From a checkpoint of a small transformer trained on Wikipedia.
Size: 18 layers, 2 heads of 128, vocabulary 8192, 62.1M parameters.
Architecture: RMSNorm after residual sums in early layers and before blocks in later ones, rotary positions, no biases in attention or MLP, untied embeddings, normalized queries and keys, local attention windows, shifted keys, gated attention, value embeddings, capped logits.
Training: a variant of Muon for these matrices, 903M tokens, 9640 steps.
Each number is 500 + 50 x the weight over its row's rms, rounded and kept within 0 to 999. Layers, rows and columns count from 0. Numbers have three digits each. The size before them is the row's rms in percent of the matrix's.

# layer 3 attention key, 256x512, rms 0.0371, rows 148-255, columns 320-383
102:511593442459482473446547477458393472499507477548509567506508542594526477497484440507428544494533513438468479524495598484554565452561494533463474567572436564515644504492548561495496428497563575
099:478571549487513485416488462500534449504512516486476514504422494474518482471492534538395539487444491470569386521519591542606493544502469481528504445456545445452555569451381604561502536488543536
095:529530584488538514496497526465449537568478497536537456520507451505476501507440554546522527495446527547519474418522447484522517511528468528540600547510471433416401456495661454461536459527529517
103:474453472532384570553438462460473471501510553527428593529596518440563523485517487527524417603569387520383526480524498588594549489554449540440502440501452459463504459341486497548561442546492508
105:530530469527598520528558472511456421458462444519519515485487469491598456558458590540491528600487580495592513520437508420508543517606573550419533471473402485529428481523470502492456443478606556
096:490507476482522491505503541553542407482442427442475504473442582495412513508455488416488434473599453538536591524518385557402533537498535589488402541469556423567491525481505443419493481537438558
097:491505524577437562438504486513542507415472490431524554517501515449525338464501496526465475500514446535488519424489502537511517497460503445414454467508482502558498549483534493402442504518494482
108:455449461492497564513462478490506538430427548500534455512428477495488448617519513472546502536550450503556468512505459529508566503535580445461478498496468572552548515542517411463444551421495591
100:525304490531481440565500506472576491523461584467558484581371479359553486492494529512495387607468507523445503487418550497267534553528489426502497496434538574516442480530479456572520558474507486
098:466441518461457416537495441517551518500448460468509491391569490492454498560516510672391582488449518445422481459582461593558472487568496493488550578407449484497446503525469536531514430532577514
099:448525465509485493553459440521537586555520483581464463491546498452548488513491535536441505419464475539542548576453574435412506507443531399476463505493453452527481492468450564496597545442401518
098:605454527483465518409547460495524553501538525455452483547516517369420467541458395522506387524420535525398508514400472510627474502501448509503597403478516520523516440610475434448512489493560538
110:443543502532517454497501421485459472405487549453514583535457586489430556481418515472471525439608432405526504618420587432588564489546497507456485496598493444609551547512502386461399496432487462
106:491529421453550434621489511538571524447427403544498506519481538501491527433496451422516553414449488466489514474433434524625511514408502448470488492521535395479458513552559516527500493502453473
102:547464479653499424598526476456552538539554510433423500547555486613454441521567463479488388530524454531459630479481448503640496533482446560560477500504520606358414497434534577576600407503570579
108:499452524534500399442483508575555509497528515506564417500550572472550595590635515547493465486506534574477596521383523578521448544517606552471496485479492527493589589430526527498485482564360448
096:511552511549444525486568594604585599493596548507506518489537451459462485524514483519513448445532390487509476607458501467519482500545566568475552505512473508510539485382452531574442533441515556
095:493498498438510416459503515496526521556620545454566520424455507512476518472574560454493617457606400484570503531469508511491399553548505480527510557454511518485555486499491523474482450559453440
095:388536498567471459643491441508476499517505497514493487575470497423507472544443527477559480501488442527476387579511494555468468514597586534466504416619564500507544475488502496517504486508440543
104:499434477417469442440434541512530498501589556422554504494489542482579510548458544493522539350471538477493512561383501453477484429415586591424424512497510524530550497483411466469440514494461548
097:597532532413501566424485465408389468472474529549560458476501505506492423400565436437470412559460601503459458491574388484481550501539472515508418558527516493513447497542571481525484499515567500
092:496458567591516507483555502467494591456476488536543571514427504456520497496485566556492494499463584515585506523473480488524518480372501516526420540455507442458563436559564418507487521460548565
098:542344499490516480501535496528485445440519496414550433421538340510616588493448541466499486492546415584599548425484498479520440478592498441553443555540511479475537491545435462456543468404459508
097:539428531505437496438537561551445512475577488535533464496503348463514543489505531499461479448499466525447493453410538448459498398605631542525514496484551498491476519450468480458451373460428549
101:563422511503514527483520572493500451537502447507451523501467583542520415451491516513523526429548545553490433498529462406526525490585504487523415476588553526510485544508511489467480526469524496
097:489483424440418456491516522491491509468505461510476431493445410522445447555545532525466478467431387496533502418516457510612426493458500500584526598486501523571472366509567498569496498598490470
100:435555559482408435514451504515517476497571543557535589490553393502582550568562530453478519571504613501527541518452516555512484430402469554518513485494514450389611438518535498548546523512441577
102:546501447506496555625519585562472498572498495442456511512493588489512476507440524549485500483497499536515477469473472517504456434516561521570503497485599527451514474538520573521471467427465437
099:539463447540533496522578468483427481518433421544513538510396582408487454481486518546570489483411380531404446453485468547472430478547522495504527537484580491545506498455487441488458479434427507
098:515495504530467640496585420469459587596466475501493455508493481519549420506509539597545493562484584432434493544524486526545427443557539534524647524423471422479487433505467465507504452520479514
094:507452483507562450545545480471541388471452475474450459569520526599550422491569439483443479426545530407521559514459542431557586518487427517614509444495457545538467437542515459539513467560562434
100:501515469548472477477452568521471495470463521496564423506563407463479591506473526468528503511496452419432514500420561507501443510540565540487542480555533474462525581542456411422462534511465479
103:481490465516469551514548443517499514545434441616501583496517481482511470519502466485517488425582481546489505620506547564580501434612523446434511462485369529607533427523559523467520512470512459
094:395484494491509467453519471578517490614477509527466463480446436439569586533559447429532504539555474431553650516515521616490519481509517444532408551501445546476617448449548459580489496518529492
099:420490512501539508494602502445420554497541531503483451548412564549569523512522510383486476513558575550507514544558462545496421538482524504564569418519526392489549534445517512462513464461514535
105:478529522532526549559487535498447480510485496549521533516553425444564487527487566490549456457508573520459428534523561549401445475522601535486587520530488432416621406509436451431432574495412483
101:530548479509442487554525529602491489448489479524442457434498475527558614438547477534493478550429495454544430554581590471500534525563572526457538474465547543535502475479546485504581609582414528
100:490427487506461502516501393448583544562573513453468439525496568587466480453581508528466490465507474516440526467554404656424520531484483552421455456534574503504506472479470550542525500506464474
104:481470486504507463460540524491476489463502573484557440479557412386551557549467533531464527498560508592458565528480470547490496479478533605516524405584526424567498526483533459476542514596499566
103:522492543487511594548483470466459461488577467567413447465470487449452482497487453485520520515458444569491555468404515526481425441572492476571492497475545554540557554406524551538490563488563535
104:500489500465444460514558563567504453484494508514458521451531412435525523540545494500478537490466530494605541506490548612471496502482437559418478565468459498358521426499552547477463530511533449
104:370532491459602512517547556458633536557313515496523448587447550535488482487520399456504508467386436494502513533454408438566474466444542422415527506506503531506561407497491463508599586493559441
099:525432532510463493528555518475400594416532483503527463487455555515593484559478453556525520524484455504535533470485477449567551520547426550535477546541472557569467393616518604508373476489356594
103:524457484537502618559545497431466549473486573509514504380471484551549508429520532418441540530521486579574508523514329544643454501397463544500438538359468515665525547569546458556510535517465519
096:466552531488461566534518574452510462543558450436593541467406535484543461516484542421521505481400495575433580500557418596474500479445540477403521584506442457594482517628525570511485541483534463
098:506543460384462482528438498460515585478519520409498555566463491495473485559550484488477413577544532571525443446451481470482539547472506570448475484482518653588497533468569508554501622479511552
102:483531459531494499487542456421454453441406487366591563386515553498430503445486607495550486542491393464479570510499475472501519554531514474388451521596464519480504476568589532621413540489534513
100:502452505527523495488477458474455570437537499536555482428485490532508425535503552525513450457517485474487496419440491424538560515564428462470491523508550476453552485381450555519556493475573397
103:542516533505480466447600552509468489478616504517563463539482507536506465491414460508504438537455494510470462544523502566459562422544575546489475495491522494356516558548467459431542530515468400
098:482566434525602457497416519465430465490435544502547482541458499466527538558534518576453462529579560603462469565494503501497326474499541437564449443536461444465625471513552443507533533446415560
093:520527534515481508567470624461535537569536473524436503423416534369445485481416379505551446520451482462404554509540449541458472470417529474537519454514452519451535510530513462459472516435390539
098:498564545594532452572465426476466526460573493609496460441530434451512409559567575521571498510523502420552555550480546399574451448360518491497501513526507438472477495515535434549458429428583439
104:479518561474477456540478478557542527425556496535526439485723478454530550506632531546522511530556456566532544486536489518513508463529550515437473531470534491565503546505485389461490488541427538
102:444475494556589482609502474323468405575583482475439506489592516556523568536523540451479477567413447533497626480434406542558501433548482530442527500520635564615505530427476436446538530497533452
100:579447520499521551525493488418523505558499407481488449469497529422364626532469560543436558691503536483503493523475510469489503478489431498537524514475520509517574547551443546425478517445476401
100:609532564428518398530452543471509438530481440509513510553499480552511374440451450497494548467471459555475542412514472480523456549539424415458451478448508573439482494430540568555547459525479472
097:430487505446461462528547478457547416485477468504449514484444432481490516502568440526505545469593400506509470512471595451436409455521515543499425584505457465493550454502522545514416487605450595
097:593563450535588516444454400449403536575417478567539441525442458450531511475531460464473480419503517503431438471472441481514472547553504524567480496550498526514478513455444562579461521523412443
101:412497431573426579465641471491591606406512419542499507528414535543487528611463471530510506478561458477487479513469570543490459434528500378479514564523521564382544522488493531507517488516499513
101:498457495576519431412554555501418462437537414536438427470422520517394458472547491489511449528484470475479497495464490462611434447412473611499550465521540573470467524484476453482363475560529517
098:491523508603442458467449549471511560516568547520391563495446504469508462438454413474459514476459428570578593553550519493488596462590602500558600499511456462351491480547466503450482591407418469
100:419435520562480478539499441468575523498550540594524513481475407437466548478475575495479466502577427561531463490397396460514514518494490447408549528443487469428568520529459453504545583484552491
102:488524485476442549525494547392469514459468499514436579518465600569560428470489525567495444444542552480600510465513562535558497500491524542444525484419584500497496482441616476429575546524585508
103:485574563487485460518543488485398513531445524558605557430420538501444513529513562516482519558493521506468545437501483534547435541524469492497475534478424401451453418459454483567455492621513488
099:484584462514457474422548510477534523485490477610504494503551497473475489473514615479538572498524546435524551497574442571477571389599453454617510604503475478554427502477523476554434577351452538
100:581523547554502334543457541558487539457528477472455575489516474506581487443408557535488439442687548510475463441477578531409502483484510487498499453478574510477501474502492469534462425609576491
103:575506433531567483573528455443439553495548471533520522492490524496512532460551518512507497489504439502471449505528626554531532499537506528468509515543659506597470518530539555562587480532495471
100:458422465465494485469473480533553518525449567517518420418479463529572638411443504463523516487425462504474544618538530440512513455464572498507385496488670437507570630458528501590488521511480433
100:438534539488506519539567524465438615486578464547515498499571579410456540392499529528530511456537517560501530547463520477464433389527540475488556461482489513490513558482502451563491502440445510
105:523576473476562410524490540491470545459457536409564469522480389546481552539536484520554577504586440493478423507520524430457429478478481507477550506474517453469464482447561481584570428491561534
099:497433490386379529474515442406550594491456532539504476619447525575637383424480471408465456434483465522425561374459445499441466519505421489490557595471528430507477448540465486523520540557460560
102:515532522508457469496573400484551505510483540459565456549542548475483524447570415443518534515455561491514434479531452446588398504464487548513457555487566480516361473497515464486450448498475454
105:463448441529553459411393517430552390553475474447500440518428468446552520518548520498600469519477468498557568520439516548506490514467553485493589453506460471457455426611515485515502587514490540
098:467477552500474592503513470530516488590583493495543458498491426558551549494522550473501505492513498540600456558459494509521393517456560412529491458440530439482447446370452493484549543505498527
097:492525380532480513462421487503395501484528483511495452516519514607457576540492388602431448466542497546450561439543363523436507477469455561522465517475469478529598407528427501543494502451522513
103:507492475485560513450444503406413480416586499521461504494527474448476526535455451446444467463505493582529514639470470552517533439501486414468524483526467440502503552456490524425486537628544483
101:465521434538607500491454582446453496515476455434587407480433498559479499473530446498498478518520545569568404619408530526512532512521469407542482509497570520453513510475527515569480507442536477
101:459463426492443483520597576519555501497596542556504479457542456554500602538524486406411423561517564442459449488485531481543562538551537512525441458530519455509516468449499434550503519473447476
098:501503472499509470470545493633511510496522429504469481597537543506479487473453519503436436523479466437551451496588492514488508603429423521486463406539559524511556583472421468452440445571530485
096:505530493447583528462529502418464458474524490547473586417553503552452477476524534583525422477521509484528464514576567504552553544495412534535554444431573552476518459573505451497641464485567484
099:495556487503423354537484463471555456456482446457491531531632415456579570493496505426505436613488457444478510444534473522440452541452444537554466513429441486478573512510442445481485580546442479
096:502528450515476467471514452540536388517497516510576488502470513577610513514510482551517513497517496419550555473447629554543528524427501510520581501499554485565552534557526517517514530566510509
098:487509505440555460527468497542498449514408512512540480541586496539577501446605566536464482579498490489502471495475612490535569403500501427600367534486496562455489512503564532503514523446525549
101:565526546507554480545515523509448496555461448480479488531470448429487554518462537604364463401419517564508532433367441500475496460532512481439460511520555524511482498565409492463364491427373530
100:496428448429533510549493483587498429482448563519465516438478510423486520480525490509502430495437610429536526529443475517490495455477627436480604579500480512550530506521548490533477553416475503
096:521463488503497483551550588406488515413471464496432473507457531554540479464525504522416516496497565350459535547593511468549454473536485532586457371470532473521431530428441417480481536550408456
102:552508491513468635446491544524541504443579397438580535493534473480490445471473492514440563376513514476595485536542487509506503466530543495499603540506435513483535634449390507435540474556415479
098:641628453465438533517483464505506576504508595544452534548452589462500416448469600500514451486599509481510515418437509558497467472463459507408510499460528610475490536503510428501509511595533538
101:540520518578508384448470583457488555522454504544565407507514503526540525468541540498453496426538458597418491562521433500416529513490603505523544507487549550489544432525563492510457657528605524
100:499495537510561493520559552506528443463550466494535455546543484540530430530396529428524498526562540399510472473494550544478602467482530458544475547479554459456544529442459468480548445519460450
095:479466419575577581409481509464493555570563491557489568549587493513503647472645527521544525591474549486510469473495503487459428540520491500491487442495491564525470466544540388522501486485587453
107:496494467394486522449430535447519529621452485395488467476535443434387472599513521477475514515453504520453434498414415532508481487496520502476509521475460597542544470506600562569531503503471525
101:538530445445385482538558559497604514467445532510395493581471508529449490472439487460541480474448507477526496464492662543525474505502429539495533508517481388586616483471428552463514350571565483
104:513564508436570491542495456579428547484480560478445437482458544404582531404449542541523500381551509474531470453468472518506462554514512439527404584475509551491499513472468479390572511505452483
101:550502554464603506512458594432454508519522432476543547478523490562513458464570543527523586438440477451511561454425535603497549526474386503461478402552510522514521585406498471433521454586373564
104:525454577492481489566544426439482534516495569389584547493548487506556540553554495518495519536442442592557487490552439478530524422471550537508644447524570537567552446482542535472506502428442480
099:555373477457567436445412524417523523537498439512487500444465498529534535609571451471459469559487530392444508422466561462496519541574457445516450491568496416517517435519509516431386525499507569
102:491549414399563525470541486545507453544548313418440434530460413480489557544464504453540462429526545517541494533475484530524523538521439464533489449464460545492430461500481492464556421483508489
105:585439574550492505616407390426536490585423492436571482543630472549496531538389527567515492597452500593427553492451545505428437520551518524566498522541548614545504497471505547475566459529528457
099:512481542440578510546492409524507416545499514516584506606485597547469487438447531476480412477467415491483475505522509471376560541565451564488478486489529638473513541463568479510549514419501515
098:510507509479527500503441475516463545525553498469527566506461418465397624496586488460465521528495437507466537564493519511558517546484609476451601565514592479577440485377545517477502502471510450
098:498511470381539524496432456566522509496491559465516435478426487508494501484499456421480499531452552475465550503472559510548516458510462498508509464519502434478563593528578488420493498477538510
094:581413423472482445491519448522437465521506515551504442574405489434462541421589563493451534521488518532549480502557549450435435479496476413478520473418476450509511453576489534496440557419527424
099:486531496581521557429485448499517468556519559496398501565522529506519466575488506530539464532511512558457538577544523457543515482456493433534477502512522458494506433404515504518452438509511482
098:544551543568462497459561438417384555417523458497386593549533498416509532492522517481536491415521528499467527365485616385521478494469479493522512544501423536502506468523569554446450460566533513
098:496454634454451453473497401455526567508394417465509513472499519505579464537526484559482448520542471536541446495452433585538485611467404626454565573492529511524471481566538538462443489485539548
098:509358476480463404420501517552594525529552439493556565417526534505496453497462456519558482470457486505557506480489542528506490496524550521551495459556557394457542516539499535571521499403378475
103:473498538475423560514531509502548571408560491527420550488523521487415559501492501502478495533557600508491427455440523420444517526605329529461503480502378450525539462404510516567492517539541517